Weights of a small transformer language model: capped logits.
Each number is 200 + 20 x the weight over its row's rms, rounded and kept within 0 to 999. Layers, rows and columns count from 0. The size before them is the row's rms in percent of the matrix's.

# layer 2 attention query, 512x512, rms 0.0714, rows 371-383, columns 128-255
104,224,221,195,182,203,188,212,215,216,187,187,174,198,224,216,221,176,219,167,205,203,201,184,192,207,224,166,204,183,180,210,228,235,208,180,193,204,197,229,225,213,211,212,226,181,232,159,177,181,190,202,159,211,197,204,177,180,225,216,202,199,198,189,159,175,215,209,188,224,217,177,165,218,190,209,183,243,224,190,191,202,207,210,206,188,207,195,178,210,216,161,191,208,192,207,220,192,190,215,221,207,185,227,132,195,209,196,200,195,229,197,213,183,166,221,166,203,220,156,228,225,195,195,209,185,240,220,211
101,232,194,167,180,168,204,215,170,241,213,214,195,205,190,197,202,214,169,196,175,210,186,221,199,200,180,226,214,187,182,189,197,207,171,174,172,193,211,210,211,212,190,219,219,223,190,215,190,195,226,177,174,206,158,178,205,198,197,208,203,178,174,205,191,191,189,216,222,200,235,213,200,217,222,156,210,173,175,193,185,195,205,184,184,183,180,155,207,273,199,210,213,177,209,230,220,185,199,178,212,202,186,223,186,182,202,198,190,208,197,180,186,197,202,215,201,173,226,248,219,189,185,221,200,154,224,212,193
100,189,169,174,215,195,212,230,192,167,195,183,200,224,188,167,192,219,186,195,208,203,189,192,204,190,194,225,199,201,167,231,231,216,182,200,202,161,176,184,211,210,232,211,191,209,196,161,212,190,207,204,187,211,195,245,229,158,191,204,191,201,178,242,177,205,191,223,197,219,209,184,213,199,194,171,171,181,242,209,189,235,215,217,211,198,185,189,184,191,219,204,232,198,190,226,177,236,207,237,224,214,169,210,180,183,189,165,196,223,200,215,172,212,192,253,159,188,202,184,207,182,219,202,194,225,164,185,205
111,203,174,188,198,223,203,203,216,216,190,185,238,197,212,229,196,176,203,195,231,181,167,198,221,189,216,208,194,193,227,206,169,183,192,163,185,208,204,225,195,202,167,220,202,213,178,219,228,227,183,237,177,176,165,208,183,184,235,173,189,206,203,188,186,212,178,193,208,198,166,187,172,185,173,197,248,212,219,170,209,215,187,161,195,170,217,173,255,216,206,200,196,216,173,197,222,193,187,195,186,185,205,188,218,206,168,206,202,201,189,200,180,190,210,164,206,197,177,202,198,191,171,221,240,197,234,193,179
100,222,192,200,207,189,181,201,203,214,235,202,211,212,172,221,210,180,192,204,202,209,214,197,197,184,192,175,168,182,187,216,211,220,205,210,174,174,246,231,196,200,197,211,187,179,200,227,176,189,214,188,222,169,223,217,223,186,218,206,178,195,193,179,162,211,195,178,226,206,155,218,197,219,222,185,211,215,194,186,207,179,209,212,195,193,210,212,196,227,212,204,202,189,227,177,219,190,192,236,187,224,157,211,208,193,202,195,191,224,199,206,218,172,219,182,202,188,222,198,258,224,203,215,146,208,180,227,217
103,218,223,198,250,175,201,200,161,265,182,170,149,188,226,210,204,189,208,184,196,211,187,199,220,192,179,187,176,209,218,208,199,223,195,190,175,228,241,238,217,187,225,231,194,203,248,185,211,182,191,191,222,202,214,185,188,221,194,236,202,195,140,189,177,180,228,202,212,191,242,202,193,199,181,157,229,211,174,217,218,179,205,183,166,204,194,155,183,201,192,216,200,172,205,189,228,179,189,174,183,179,191,195,204,165,208,187,191,202,190,182,210,175,199,214,184,193,180,194,222,204,182,153,203,159,237,185,168
108,176,209,212,208,190,170,198,203,186,166,247,214,199,183,157,267,213,182,203,206,245,157,201,229,185,174,197,206,239,188,210,215,186,187,215,184,198,196,235,223,177,187,231,217,196,231,161,211,194,221,190,196,208,197,194,205,173,201,243,214,201,183,168,183,195,235,218,206,192,196,207,213,243,211,157,225,179,220,185,203,214,199,216,179,221,185,181,187,217,223,212,225,203,163,232,202,191,246,170,211,168,209,197,194,168,176,204,194,202,242,190,205,177,212,185,148,200,215,197,217,195,200,172,228,189,180,197,190
112,206,181,182,221,205,184,204,163,225,212,203,190,192,223,211,221,202,226,227,201,201,208,194,226,193,198,237,201,188,216,150,180,207,192,206,201,221,212,221,220,196,214,197,233,196,199,194,160,207,201,217,169,194,183,184,211,187,201,199,220,201,192,198,171,177,197,201,219,167,227,190,163,179,217,171,200,181,199,197,181,222,182,184,196,206,198,170,224,233,162,174,189,184,169,190,221,160,206,167,188,195,208,206,199,186,211,205,198,191,198,182,174,207,229,182,208,195,211,240,175,230,169,223,236,151,241,208,231
093,179,198,205,210,199,202,191,202,235,218,208,213,199,192,202,195,190,207,194,173,204,193,186,192,239,217,200,149,212,198,189,239,194,203,184,221,233,216,246,224,232,227,181,160,195,178,205,192,199,217,199,178,194,230,196,209,211,192,229,201,177,174,204,187,203,240,201,233,172,200,215,218,230,235,217,169,205,214,214,207,193,230,194,181,192,179,191,194,168,217,198,161,196,220,169,227,224,205,193,201,234,184,178,203,183,187,219,203,211,195,193,217,181,195,210,178,216,221,188,211,253,194,215,195,176,240,192,182
099,193,216,187,172,194,170,205,183,191,196,233,187,199,199,204,246,198,159,241,190,179,173,223,226,221,178,153,209,135,202,207,192,208,210,200,207,185,207,170,193,172,180,229,253,198,191,195,198,177,211,204,209,185,167,175,198,152,211,199,172,229,223,164,204,204,197,225,200,213,191,189,194,198,205,180,225,194,171,187,200,160,193,188,224,220,176,190,197,238,184,178,173,202,194,218,179,176,218,203,217,185,217,202,207,217,192,211,211,204,201,171,207,201,233,199,216,196,226,219,218,172,186,191,220,194,157,187,219
107,236,222,205,183,218,188,195,185,206,232,206,202,235,202,202,174,171,177,216,191,181,215,222,247,209,167,195,212,165,183,184,217,214,199,194,202,197,179,183,197,208,225,216,189,184,211,231,176,170,233,209,200,192,180,185,188,203,192,255,201,201,216,199,218,217,193,192,209,203,199,228,219,227,208,175,219,186,187,155,216,202,216,240,195,221,184,206,207,225,214,197,206,226,215,233,179,199,195,204,210,184,192,158,224,191,161,220,208,215,175,230,178,180,202,194,226,191,231,174,199,196,186,183,176,210,174,217,203
097,161,225,199,200,201,177,198,217,197,207,225,167,231,185,220,219,206,212,215,195,213,243,227,197,191,184,199,163,175,181,218,214,176,190,215,229,221,200,266,217,198,216,212,175,159,195,218,195,200,217,181,146,209,222,191,227,215,214,220,202,212,205,189,207,220,201,203,213,190,182,215,207,199,183,183,191,166,220,179,212,175,209,222,190,177,165,173,186,262,196,177,211,203,210,204,202,158,191,175,208,208,188,220,189,221,212,202,209,223,175,183,209,194,194,212,210,249,230,205,198,188,201,194,193,179,210,206,181
090,162,190,202,188,212,174,180,177,239,235,188,161,215,215,209,180,187,188,184,162,212,221,190,223,205,183,189,126,163,211,170,240,210,184,197,209,234,220,227,214,213,216,188,191,217,189,195,215,175,248,174,187,207,216,179,196,213,210,216,201,163,207,211,192,175,204,205,213,211,215,214,188,222,209,206,191,205,182,192,200,156,214,218,177,205,205,196,162,233,212,201,189,189,219,189,211,219,171,186,200,207,186,189,164,184,230,205,227,207,187,200,240,164,197,195,193,184,211,182,221,172,219,198,207,195,219,235,180
# layer 2 attention key, 512x512, rms 0.0715, rows 371-383, columns 128-255
102,194,202,182,208,166,209,222,215,202,191,196,165,204,230,191,192,201,202,221,200,186,190,216,161,192,198,239,217,199,237,185,209,204,164,215,189,181,186,179,185,188,196,191,204,210,198,165,199,213,164,202,192,178,202,225,217,209,153,226,237,171,159,217,189,237,227,198,200,224,208,192,189,220,200,225,208,210,184,208,156,222,187,201,235,183,193,195,221,153,226,243,222,236,175,216,190,231,171,219,186,157,190,161,217,245,193,199,182,192,202,183,207,191,210,160,217,207,218,196,180,236,205,180,245,228,222,199,211
105,200,210,213,203,192,194,193,206,209,185,225,189,167,223,181,186,192,205,191,215,199,223,201,213,236,152,196,202,210,207,196,222,207,213,199,173,212,163,179,208,179,188,184,218,199,185,206,212,236,166,211,206,182,205,180,224,236,179,200,254,188,212,184,178,227,213,224,182,191,198,216,211,215,184,223,224,240,209,178,213,177,206,208,197,213,178,161,192,205,199,192,184,179,182,213,203,184,200,188,195,214,185,195,200,200,228,213,195,184,224,206,215,221,216,190,202,227,187,167,187,193,191,219,165,186,185,200,194
095,192,211,192,199,208,205,198,199,223,156,204,193,226,204,205,192,221,181,192,225,183,221,181,202,179,209,246,195,218,233,158,236,227,199,224,167,188,225,154,189,190,183,206,167,193,185,207,178,210,181,209,228,217,202,175,208,198,190,188,207,162,228,203,203,246,172,212,190,184,190,189,231,214,174,190,267,205,186,180,166,245,180,182,164,212,197,211,203,165,183,206,211,197,209,164,183,201,172,218,185,176,230,161,209,213,198,229,159,170,222,230,202,209,220,218,172,229,187,172,167,215,235,189,153,212,194,203,205
105,207,220,164,213,187,175,187,207,204,203,199,188,183,203,214,221,222,193,235,211,189,195,198,193,201,205,223,187,197,210,176,204,214,189,208,217,217,241,197,141,190,181,190,284,217,187,180,189,186,165,189,238,184,185,203,241,213,200,195,221,187,135,180,212,206,173,189,178,249,185,183,193,183,187,177,185,213,199,208,196,163,222,212,206,207,193,198,181,221,178,240,210,219,185,218,207,174,189,195,205,187,203,236,197,185,196,196,189,196,181,170,183,170,223,196,184,167,225,221,191,187,205,206,198,176,210,173,217
096,210,184,217,201,184,197,222,199,201,208,189,209,159,170,197,190,216,201,186,192,198,207,207,210,228,181,213,236,212,209,225,191,201,224,189,180,177,182,196,195,179,167,200,182,229,183,217,199,219,190,168,185,208,193,211,176,217,205,220,204,209,228,196,193,210,220,188,175,178,211,205,217,165,162,221,217,182,203,179,192,175,209,182,196,210,150,196,176,177,208,202,193,184,220,186,186,196,235,188,208,207,207,218,186,201,220,185,172,261,169,188,231,212,182,186,186,209,192,187,174,213,186,193,174,191,195,223,193
099,184,200,222,181,154,219,201,188,189,193,183,195,177,197,175,171,212,213,165,191,224,201,228,199,190,228,171,191,225,184,216,193,180,212,166,200,217,193,172,183,174,226,222,201,186,202,149,205,204,187,214,146,193,203,193,188,216,205,200,217,193,185,191,203,188,175,202,209,194,187,206,187,198,177,204,223,216,212,199,225,221,206,172,214,153,216,185,185,186,199,202,220,205,192,220,200,218,157,196,198,191,210,153,219,208,201,192,155,203,193,205,190,190,198,189,172,208,197,263,214,195,213,157,247,192,190,227,195
099,174,220,191,238,190,222,184,218,211,167,179,227,191,223,202,163,202,186,191,218,226,182,170,180,203,178,200,235,219,210,216,189,217,217,180,211,191,206,149,167,199,190,193,174,196,204,187,181,242,242,162,206,201,204,183,211,227,213,194,187,187,230,171,188,193,184,180,222,172,167,194,200,204,186,230,150,168,197,218,171,212,229,200,231,174,167,187,202,160,172,203,179,207,204,193,148,192,164,203,207,203,178,199,190,230,225,226,186,188,201,217,190,195,204,226,206,220,221,225,202,218,184,193,187,199,208,219,223
107,234,203,204,196,185,214,152,200,202,177,201,201,181,221,214,207,201,206,214,223,211,182,178,185,220,188,208,214,182,199,202,213,189,179,180,211,203,217,168,196,191,173,227,217,213,197,219,237,228,177,188,207,217,205,191,176,249,186,174,235,191,197,209,193,209,199,198,205,201,176,195,189,170,213,206,192,161,231,170,194,208,230,177,204,174,203,182,218,237,177,195,185,200,185,205,196,178,186,206,175,182,188,188,203,212,211,201,189,210,208,199,200,207,188,184,217,180,204,200,226,170,177,196,230,181,217,203,184
093,184,211,203,181,215,201,261,213,197,206,178,165,172,168,185,170,197,220,188,181,217,218,188,176,206,219,195,202,200,222,186,195,214,202,200,234,211,167,237,224,167,201,211,199,198,171,199,216,216,215,177,191,191,215,198,175,194,213,187,208,195,203,185,208,195,243,187,197,134,203,217,188,198,197,201,177,195,197,183,207,236,178,174,193,191,164,201,188,192,227,209,215,191,189,189,217,225,225,191,181,190,189,178,228,205,195,206,225,229,240,214,190,203,241,219,148,233,181,209,209,173,162,201,199,212,226,240,191
106,172,213,186,210,174,196,178,234,245,203,209,229,176,221,200,198,178,237,232,200,194,171,214,222,197,176,165,234,206,183,189,189,177,164,175,187,178,183,172,196,217,185,193,214,245,190,224,191,240,195,179,223,203,168,187,204,188,206,220,215,238,199,163,196,214,168,188,206,243,181,176,233,165,207,189,156,223,185,168,217,161,202,256,217,221,153,185,227,227,171,225,215,208,191,225,212,185,224,177,230,201,185,212,169,197,192,200,185,174,172,221,216,181,179,208,199,173,192,211,222,226,212,206,152,214,219,222,200
099,187,193,190,169,220,207,205,228,197,244,180,219,193,191,176,165,220,223,207,191,208,186,211,217,225,212,204,185,209,203,214,193,218,189,183,218,161,192,192,183,221,202,221,222,191,160,177,163,265,212,154,198,175,189,211,219,208,207,187,195,247,206,161,184,179,192,205,191,223,186,191,237,182,203,244,192,207,193,183,175,206,166,213,188,208,190,170,222,191,180,199,199,225,209,220,179,206,190,221,227,215,212,202,179,202,234,173,192,201,232,217,215,192,207,220,191,211,211,181,176,202,204,189,177,227,208,202,178
094,192,243,200,188,184,217,245,244,199,203,186,217,171,196,194,158,201,210,179,203,191,202,185,199,203,229,187,186,221,184,185,216,187,187,212,201,204,183,231,229,180,225,190,221,226,175,203,214,178,192,169,196,177,200,192,156,181,209,207,192,213,194,207,202,187,192,207,192,227,209,235,187,194,220,210,190,202,196,192,215,225,182,180,213,193,195,233,192,211,213,214,193,218,202,192,212,197,241,208,184,183,174,204,197,223,240,165,199,203,183,181,256,223,230,173,177,192,183,209,221,212,201,213,189,215,221,225,226
096,193,246,252,178,204,208,241,208,196,209,211,181,157,203,191,185,213,238,190,196,205,210,245,192,228,231,184,157,214,187,173,192,189,201,184,227,183,173,205,223,169,225,225,180,186,197,179,225,228,207,211,156,164,212,223,198,193,204,192,221,220,197,210,199,183,207,187,209,172,232,236,198,183,208,219,198,216,211,211,224,215,187,176,205,191,206,188,227,192,200,187,225,222,178,204,229,221,240,203,195,195,176,156,227,214,192,207,230,209,208,197,225,220,208,170,174,235,200,177,189,197,182,201,201,201,211,206,151
# layer 2 attention value, 512x512, rms 0.0704, rows 320-334, columns 128-255
106,222,216,200,219,192,231,201,199,206,201,187,199,199,241,190,227,189,192,183,222,175,184,190,171,205,217,212,228,186,198,173,201,211,184,170,145,188,177,265,201,214,209,230,203,193,197,211,210,257,187,214,189,161,177,194,206,222,176,204,189,208,207,187,221,224,207,200,164,207,180,212,199,223,211,208,213,212,220,212,166,187,210,194,190,199,228,204,216,214,190,197,196,221,212,232,213,191,192,182,218,221,205,188,197,194,183,202,215,225,204,178,217,190,202,174,207,236,207,204,191,185,191,230,221,202,192,210,216
097,196,172,211,196,226,161,186,210,193,154,230,229,199,203,199,196,190,164,200,194,163,216,180,218,178,224,188,198,180,205,227,212,159,218,208,185,230,186,217,196,182,156,188,164,215,178,194,208,185,223,178,220,209,169,182,191,194,224,202,221,169,206,203,238,195,247,202,232,218,214,241,184,221,173,169,192,184,211,181,197,201,210,179,200,175,227,189,216,234,182,196,193,203,222,202,218,264,187,220,206,213,164,191,213,211,193,136,228,161,207,226,223,198,207,166,177,198,212,208,211,214,207,202,214,163,184,204,207
100,191,214,200,186,170,193,194,213,206,181,184,209,217,162,223,183,233,205,195,224,220,223,209,168,191,215,198,184,202,191,192,255,203,206,202,135,179,197,175,207,203,166,199,192,176,209,177,207,196,210,184,175,168,160,184,205,187,224,197,177,233,202,172,168,172,173,206,186,207,156,240,235,202,177,175,221,205,228,196,177,189,204,238,200,172,179,181,236,207,185,185,225,223,193,191,206,202,195,220,157,200,194,199,203,204,199,166,164,190,195,216,208,212,165,213,191,196,196,233,202,217,194,220,170,210,201,225,202
093,170,188,194,157,181,190,191,211,205,201,197,203,187,204,204,174,175,208,197,202,214,188,214,227,191,183,172,209,184,183,213,188,153,178,163,213,173,189,195,194,216,205,164,176,213,194,234,211,217,204,201,164,216,206,156,201,210,200,201,256,175,194,267,185,207,197,190,209,193,183,204,209,251,216,164,230,178,179,246,197,242,187,208,202,218,193,190,219,227,198,197,197,168,185,190,217,241,201,187,188,191,210,187,221,190,172,187,193,241,152,211,220,217,206,217,199,207,172,175,175,201,190,220,215,190,187,247,197
095,187,217,209,208,172,212,192,192,234,215,201,209,174,185,207,197,198,191,207,173,186,151,209,222,235,221,215,201,187,197,218,178,220,207,208,190,219,223,203,203,223,184,204,203,211,162,176,208,210,166,190,197,163,191,202,197,166,167,181,196,198,197,176,223,201,205,222,219,207,220,212,193,231,243,236,213,143,199,221,196,193,210,191,234,216,229,214,231,207,210,210,193,213,212,231,168,216,189,147,233,188,219,179,208,223,195,191,172,204,206,195,231,167,179,182,203,200,203,254,178,198,177,213,216,184,197,220,199
094,183,203,214,208,223,224,165,203,190,241,205,212,193,247,220,206,250,170,218,217,158,175,217,218,189,195,173,188,186,216,216,199,202,207,204,183,195,205,163,196,234,166,202,202,212,163,229,182,228,214,212,190,202,208,197,185,205,196,208,194,196,182,184,224,180,184,175,200,173,223,192,179,177,167,208,194,242,191,174,211,202,198,204,167,177,218,185,238,211,175,224,203,203,205,210,223,143,188,197,186,201,188,201,226,229,227,199,183,198,227,146,164,215,201,209,190,216,186,227,204,208,203,192,162,181,213,149,222
096,206,204,192,198,185,171,233,230,217,159,201,172,228,230,190,217,172,213,184,214,212,179,244,181,203,211,219,236,171,204,207,220,224,216,190,185,202,191,189,199,195,182,230,195,200,212,171,192,205,201,206,229,231,196,189,209,208,208,171,171,201,203,213,179,189,185,216,200,190,185,204,209,201,191,220,234,178,209,195,162,178,206,200,210,224,199,202,200,210,202,196,212,204,183,207,186,178,182,205,199,212,201,226,223,180,231,201,187,176,254,188,204,183,193,202,192,241,179,196,152,170,194,159,179,140,193,247,165
103,232,200,210,204,165,197,202,227,197,232,207,189,206,166,192,175,186,218,224,218,214,220,197,199,190,220,203,215,217,207,181,175,214,225,208,200,199,194,205,205,210,183,198,202,209,203,214,214,182,177,189,180,195,197,203,206,262,219,205,138,195,154,213,192,207,202,190,144,188,205,152,179,247,192,209,202,196,181,170,200,194,188,214,207,173,215,211,191,189,191,169,201,200,206,229,227,190,190,189,248,233,193,200,209,162,131,214,208,229,219,230,200,209,234,206,192,174,173,195,187,198,189,215,192,199,210,235,196
102,200,194,197,191,203,187,188,198,227,190,209,195,198,199,160,209,242,192,194,177,216,193,197,179,194,173,216,205,163,199,202,233,226,218,147,198,210,197,176,197,220,176,205,169,197,230,220,199,180,189,223,254,213,226,179,207,222,188,176,149,209,200,184,190,206,196,194,204,194,200,172,221,165,224,219,205,209,206,191,210,193,207,198,181,199,163,250,211,237,192,211,197,190,236,182,196,251,221,166,203,205,245,223,184,178,185,197,215,220,243,236,227,204,228,224,194,203,213,175,170,187,197,209,199,184,201,202,212
095,203,230,187,160,208,197,193,160,217,222,202,188,207,159,221,231,192,210,180,235,202,196,198,170,213,168,190,184,219,217,188,204,208,181,254,173,215,207,200,205,244,199,156,195,192,210,194,188,197,233,196,184,215,196,240,210,220,194,226,216,252,170,210,200,179,198,196,173,205,198,206,164,160,195,207,201,198,220,179,213,198,209,174,211,208,188,175,220,206,211,207,187,231,203,189,201,174,184,199,206,199,194,243,200,185,201,219,222,172,221,201,147,209,181,220,163,200,182,190,189,189,194,166,233,204,212,214,178
100,181,198,216,183,187,181,215,201,173,191,198,165,202,205,153,215,173,170,200,181,181,214,190,203,193,212,147,240,191,192,207,192,169,200,241,212,193,218,199,189,179,167,234,210,167,189,176,191,193,175,189,165,258,198,168,209,209,215,227,223,176,237,210,179,232,202,185,251,215,161,202,202,213,176,198,191,218,212,237,202,205,199,192,220,206,162,174,207,204,190,184,196,215,214,197,202,176,221,227,179,197,224,169,210,216,242,213,191,185,188,207,218,202,199,207,224,192,196,151,146,201,200,223,245,200,170,203,214
104,184,220,205,212,220,227,206,189,202,206,189,214,192,183,214,220,203,189,187,178,218,169,186,171,194,224,202,214,175,208,175,200,225,221,200,194,203,200,225,200,221,230,194,173,203,224,182,205,213,173,215,215,186,193,174,192,216,211,190,207,240,223,216,220,198,202,221,225,189,202,202,193,195,168,246,190,183,180,194,191,213,213,228,166,186,239,177,195,191,195,185,209,240,194,189,188,178,184,195,219,204,175,225,191,231,241,199,204,190,196,183,160,196,166,196,197,223,200,202,132,213,202,227,193,174,188,204,182
101,225,188,194,213,207,221,217,231,195,201,189,205,194,220,181,180,209,194,198,190,195,213,186,222,195,231,184,190,203,208,201,157,205,189,245,198,186,176,201,247,199,221,187,196,223,224,217,186,194,249,192,204,181,210,188,194,188,188,226,161,209,179,169,237,210,213,202,191,173,225,180,202,203,211,171,175,178,179,204,211,183,220,183,213,216,196,182,196,172,197,206,198,203,190,170,201,227,207,196,237,223,229,169,211,226,220,206,163,209,222,223,187,209,196,214,173,210,186,163,210,219,185,234,195,192,211,157,162
102,207,214,208,176,215,242,207,201,182,244,193,213,180,166,173,221,203,196,224,216,188,172,194,194,208,176,219,209,222,214,217,152,191,189,175,175,196,173,181,204,200,187,208,210,217,194,192,197,256,182,218,169,164,233,185,197,220,197,178,211,244,204,186,179,202,186,204,233,221,226,193,213,168,189,222,197,222,218,182,186,184,210,217,185,214,184,196,221,179,197,185,176,188,214,196,205,187,193,194,200,205,170,190,203,211,218,198,172,174,177,174,188,217,183,195,216,218,155,191,228,186,222,205,198,216,183,186,222
104,163,217,190,188,216,182,206,200,205,181,192,200,205,161,236,190,192,232,221,199,190,193,202,191,200,221,245,217,213,190,194,197,205,188,220,214,188,205,201,218,176,222,183,215,186,236,179,156,194,217,186,201,199,169,171,170,237,188,205,168,199,179,199,221,213,225,167,175,203,196,190,205,183,182,183,156,178,198,191,186,184,191,242,203,209,197,175,191,213,210,184,186,178,189,197,205,195,177,169,222,219,203,205,188,208,180,230,194,218,184,194,193,203,168,207,255,132,182,162,206,211,167,191,214,181,252,206,205
# layer 2 attention output (transposed), 512x512, rms 0.0664, rows 320-333, columns 128-255
107,176,213,203,170,209,216,190,202,209,194,151,205,214,210,185,220,202,194,183,230,219,187,149,196,179,225,208,186,181,205,164,199,207,175,220,203,150,200,217,196,193,194,236,206,195,185,160,244,223,194,171,204,179,174,217,190,198,205,215,202,233,215,186,212,205,190,246,208,218,236,173,230,174,224,184,186,173,218,167,179,178,199,207,164,217,208,192,171,209,202,195,195,175,251,208,237,191,215,196,197,175,205,223,177,185,174,206,195,185,213,171,206,209,172,181,165,191,221,230,206,190,183,203,182,208,222,216,206
097,203,184,241,233,186,209,209,181,240,168,171,213,219,199,202,168,187,209,202,191,226,210,200,205,221,195,208,216,196,215,221,201,202,212,215,202,252,197,217,190,184,215,214,240,210,189,221,162,181,218,224,212,168,190,176,184,203,200,176,189,180,193,153,214,232,168,149,203,226,215,226,171,212,212,161,192,162,206,144,193,179,186,226,219,193,209,184,209,177,200,198,177,209,211,193,237,224,171,192,167,213,212,208,233,159,184,186,194,193,187,214,222,216,256,200,197,198,186,198,188,181,196,175,212,177,175,183,212
100,189,168,226,208,174,196,188,226,236,191,222,218,185,213,221,190,192,203,214,203,198,196,204,207,203,229,203,206,243,173,206,218,198,193,213,204,150,206,208,242,192,197,208,216,189,193,203,191,177,213,200,193,165,167,228,192,227,189,192,192,194,185,188,203,206,197,210,197,173,156,179,201,193,188,180,166,192,189,208,200,231,203,188,183,199,249,187,228,218,182,196,232,202,203,203,177,180,197,206,216,193,199,183,200,208,241,200,224,230,192,180,209,186,165,171,218,200,149,201,170,246,196,225,179,179,208,214,192
100,206,205,226,163,193,179,183,188,187,171,190,187,179,206,197,204,185,206,185,190,198,181,199,212,219,222,232,201,174,207,194,205,173,212,159,191,204,235,232,167,180,202,200,167,206,216,236,228,178,185,188,203,167,173,200,175,187,177,208,229,176,203,231,179,196,185,208,224,192,196,214,200,216,199,142,233,179,209,227,222,234,183,222,217,212,207,174,180,176,204,210,194,200,213,230,197,179,185,198,177,209,211,161,210,178,212,214,171,184,166,229,216,218,162,215,222,177,188,217,181,187,178,222,257,203,209,218,223
064,229,202,220,226,210,228,201,183,195,186,171,193,182,237,209,205,172,210,193,179,197,171,183,217,218,213,202,232,210,205,192,185,205,222,209,196,207,204,178,216,208,194,202,206,231,206,210,214,173,192,203,231,193,206,212,210,182,210,170,191,199,213,214,189,196,178,193,196,221,180,205,222,200,191,192,201,189,203,226,201,194,207,194,214,186,210,189,200,206,185,202,188,190,188,207,220,192,193,182,203,193,200,209,171,232,191,188,227,201,197,218,175,202,188,210,201,184,185,196,198,174,216,215,202,213,236,214,178
086,205,206,203,207,154,200,145,193,198,180,215,206,214,184,220,176,230,168,201,181,200,184,241,220,195,188,264,169,218,224,210,210,200,215,194,174,215,222,237,207,188,192,212,206,209,211,209,237,177,209,208,210,215,215,197,171,199,175,201,216,174,172,194,165,207,180,195,225,178,219,231,205,205,186,187,225,246,200,211,235,210,178,195,161,209,244,196,189,186,188,209,215,213,205,196,217,212,188,191,222,198,202,210,233,183,191,218,154,197,195,186,173,198,195,181,189,159,205,188,188,203,184,181,203,199,202,209,204
075,201,218,189,214,218,194,227,214,232,204,235,192,204,176,219,201,211,170,175,210,237,166,216,197,211,209,194,198,222,192,199,199,193,216,192,190,234,217,241,207,225,224,206,212,197,202,192,197,206,183,216,214,217,201,193,198,183,222,203,206,199,211,201,215,185,168,220,206,191,158,204,210,228,189,196,213,187,205,215,164,216,188,229,204,248,202,197,189,218,187,209,179,205,216,214,203,179,197,196,224,212,200,231,235,203,212,205,154,206,188,185,189,194,234,196,204,223,203,215,173,194,176,198,204,192,196,190,225
106,232,207,201,184,143,217,187,206,193,206,218,213,191,181,192,166,217,194,200,219,203,189,220,206,166,222,199,175,194,225,177,194,219,198,178,196,170,191,215,210,222,177,191,190,198,193,213,231,184,219,195,192,213,208,156,182,228,215,195,122,201,199,195,214,232,201,220,159,195,169,180,201,222,150,186,185,188,193,180,168,196,222,194,176,216,235,192,214,192,192,184,228,227,237,188,200,194,207,205,216,254,236,178,228,209,191,186,199,222,186,215,187,213,216,220,237,171,176,180,181,217,215,195,242,206,179,192,181
106,163,216,190,212,179,193,182,207,245,169,197,207,175,203,194,164,205,241,193,244,176,196,185,225,231,222,190,203,203,206,200,235,251,199,201,211,182,203,203,210,188,193,208,200,175,202,249,214,213,221,188,243,207,192,176,202,209,185,144,161,195,200,193,216,229,220,206,227,219,223,205,222,173,202,200,233,202,161,207,204,187,183,196,169,226,162,183,185,216,181,214,214,224,183,155,202,194,210,214,206,181,181,227,188,180,182,162,231,178,184,202,195,229,187,177,180,213,184,198,216,202,179,218,200,195,230,186,200
099,171,200,227,205,201,204,200,176,216,236,190,195,171,200,195,214,154,184,197,217,189,206,190,214,216,164,201,216,225,209,193,217,182,178,214,200,202,194,173,223,186,226,184,185,216,217,215,206,200,196,222,173,181,213,211,196,267,196,211,184,225,206,203,203,181,208,208,177,202,190,194,191,210,177,201,168,204,201,182,207,202,200,170,200,227,216,182,190,177,197,216,228,210,220,190,193,196,205,209,235,226,202,230,224,192,172,218,181,206,204,222,162,217,188,218,152,201,208,172,218,195,212,206,197,223,216,185,197
102,187,220,226,198,204,190,223,207,194,202,201,169,209,211,190,189,187,183,213,181,194,219,205,199,175,193,194,237,212,211,205,180,204,213,222,192,200,195,179,199,175,204,204,219,173,198,182,138,193,193,180,194,228,207,198,216,182,207,206,247,209,202,237,190,229,193,229,186,196,171,179,205,195,192,195,172,184,234,214,213,193,195,170,204,188,172,216,247,206,189,199,185,212,200,206,220,209,212,236,178,172,200,193,226,188,212,208,228,194,197,209,218,219,191,200,188,186,196,199,167,248,181,211,194,200,170,154,210
100,197,196,195,211,223,201,217,207,220,199,216,228,172,186,232,221,166,175,217,211,207,177,214,185,185,217,199,240,228,220,174,221,209,191,197,224,187,239,220,203,211,191,182,175,228,184,161,223,178,175,201,199,189,177,179,178,218,205,178,172,219,222,171,216,209,223,202,211,245,200,185,197,182,177,221,176,172,180,222,196,200,199,178,169,211,238,202,197,212,216,195,190,214,230,192,171,206,184,199,220,197,233,171,195,247,184,172,221,243,216,217,193,208,180,185,175,200,216,194,171,186,176,193,205,192,165,224,207
103,218,188,156,198,180,209,171,192,204,215,201,172,221,187,200,199,234,225,199,193,177,184,211,198,198,210,207,204,196,210,188,176,199,194,167,218,200,189,162,193,195,175,210,206,217,208,199,199,168,221,188,221,216,199,172,216,195,210,198,228,191,202,179,206,189,205,178,185,237,195,202,210,198,187,204,176,196,237,224,220,229,225,166,197,180,177,223,206,203,184,214,215,213,220,210,188,207,205,202,210,203,251,193,208,180,189,179,219,197,190,198,196,178,191,224,184,213,201,191,222,211,197,216,221,185,193,210,198
107,167,192,202,201,197,191,174,233,211,213,179,193,199,165,182,197,203,173,214,187,209,183,171,214,179,191,208,190,194,223,212,196,212,194,217,188,208,211,164,211,185,183,199,217,194,171,160,196,185,172,194,198,198,225,144,180,197,169,188,200,207,146,198,186,201,164,190,197,191,180,181,207,186,215,189,196,212,199,200,230,208,195,216,179,195,180,196,220,187,175,194,165,193,217,185,215,202,206,222,137,192,220,175,225,200,218,196,147,178,157,208,205,203,172,182,170,224,182,210,176,199,204,190,224,194,224,172,210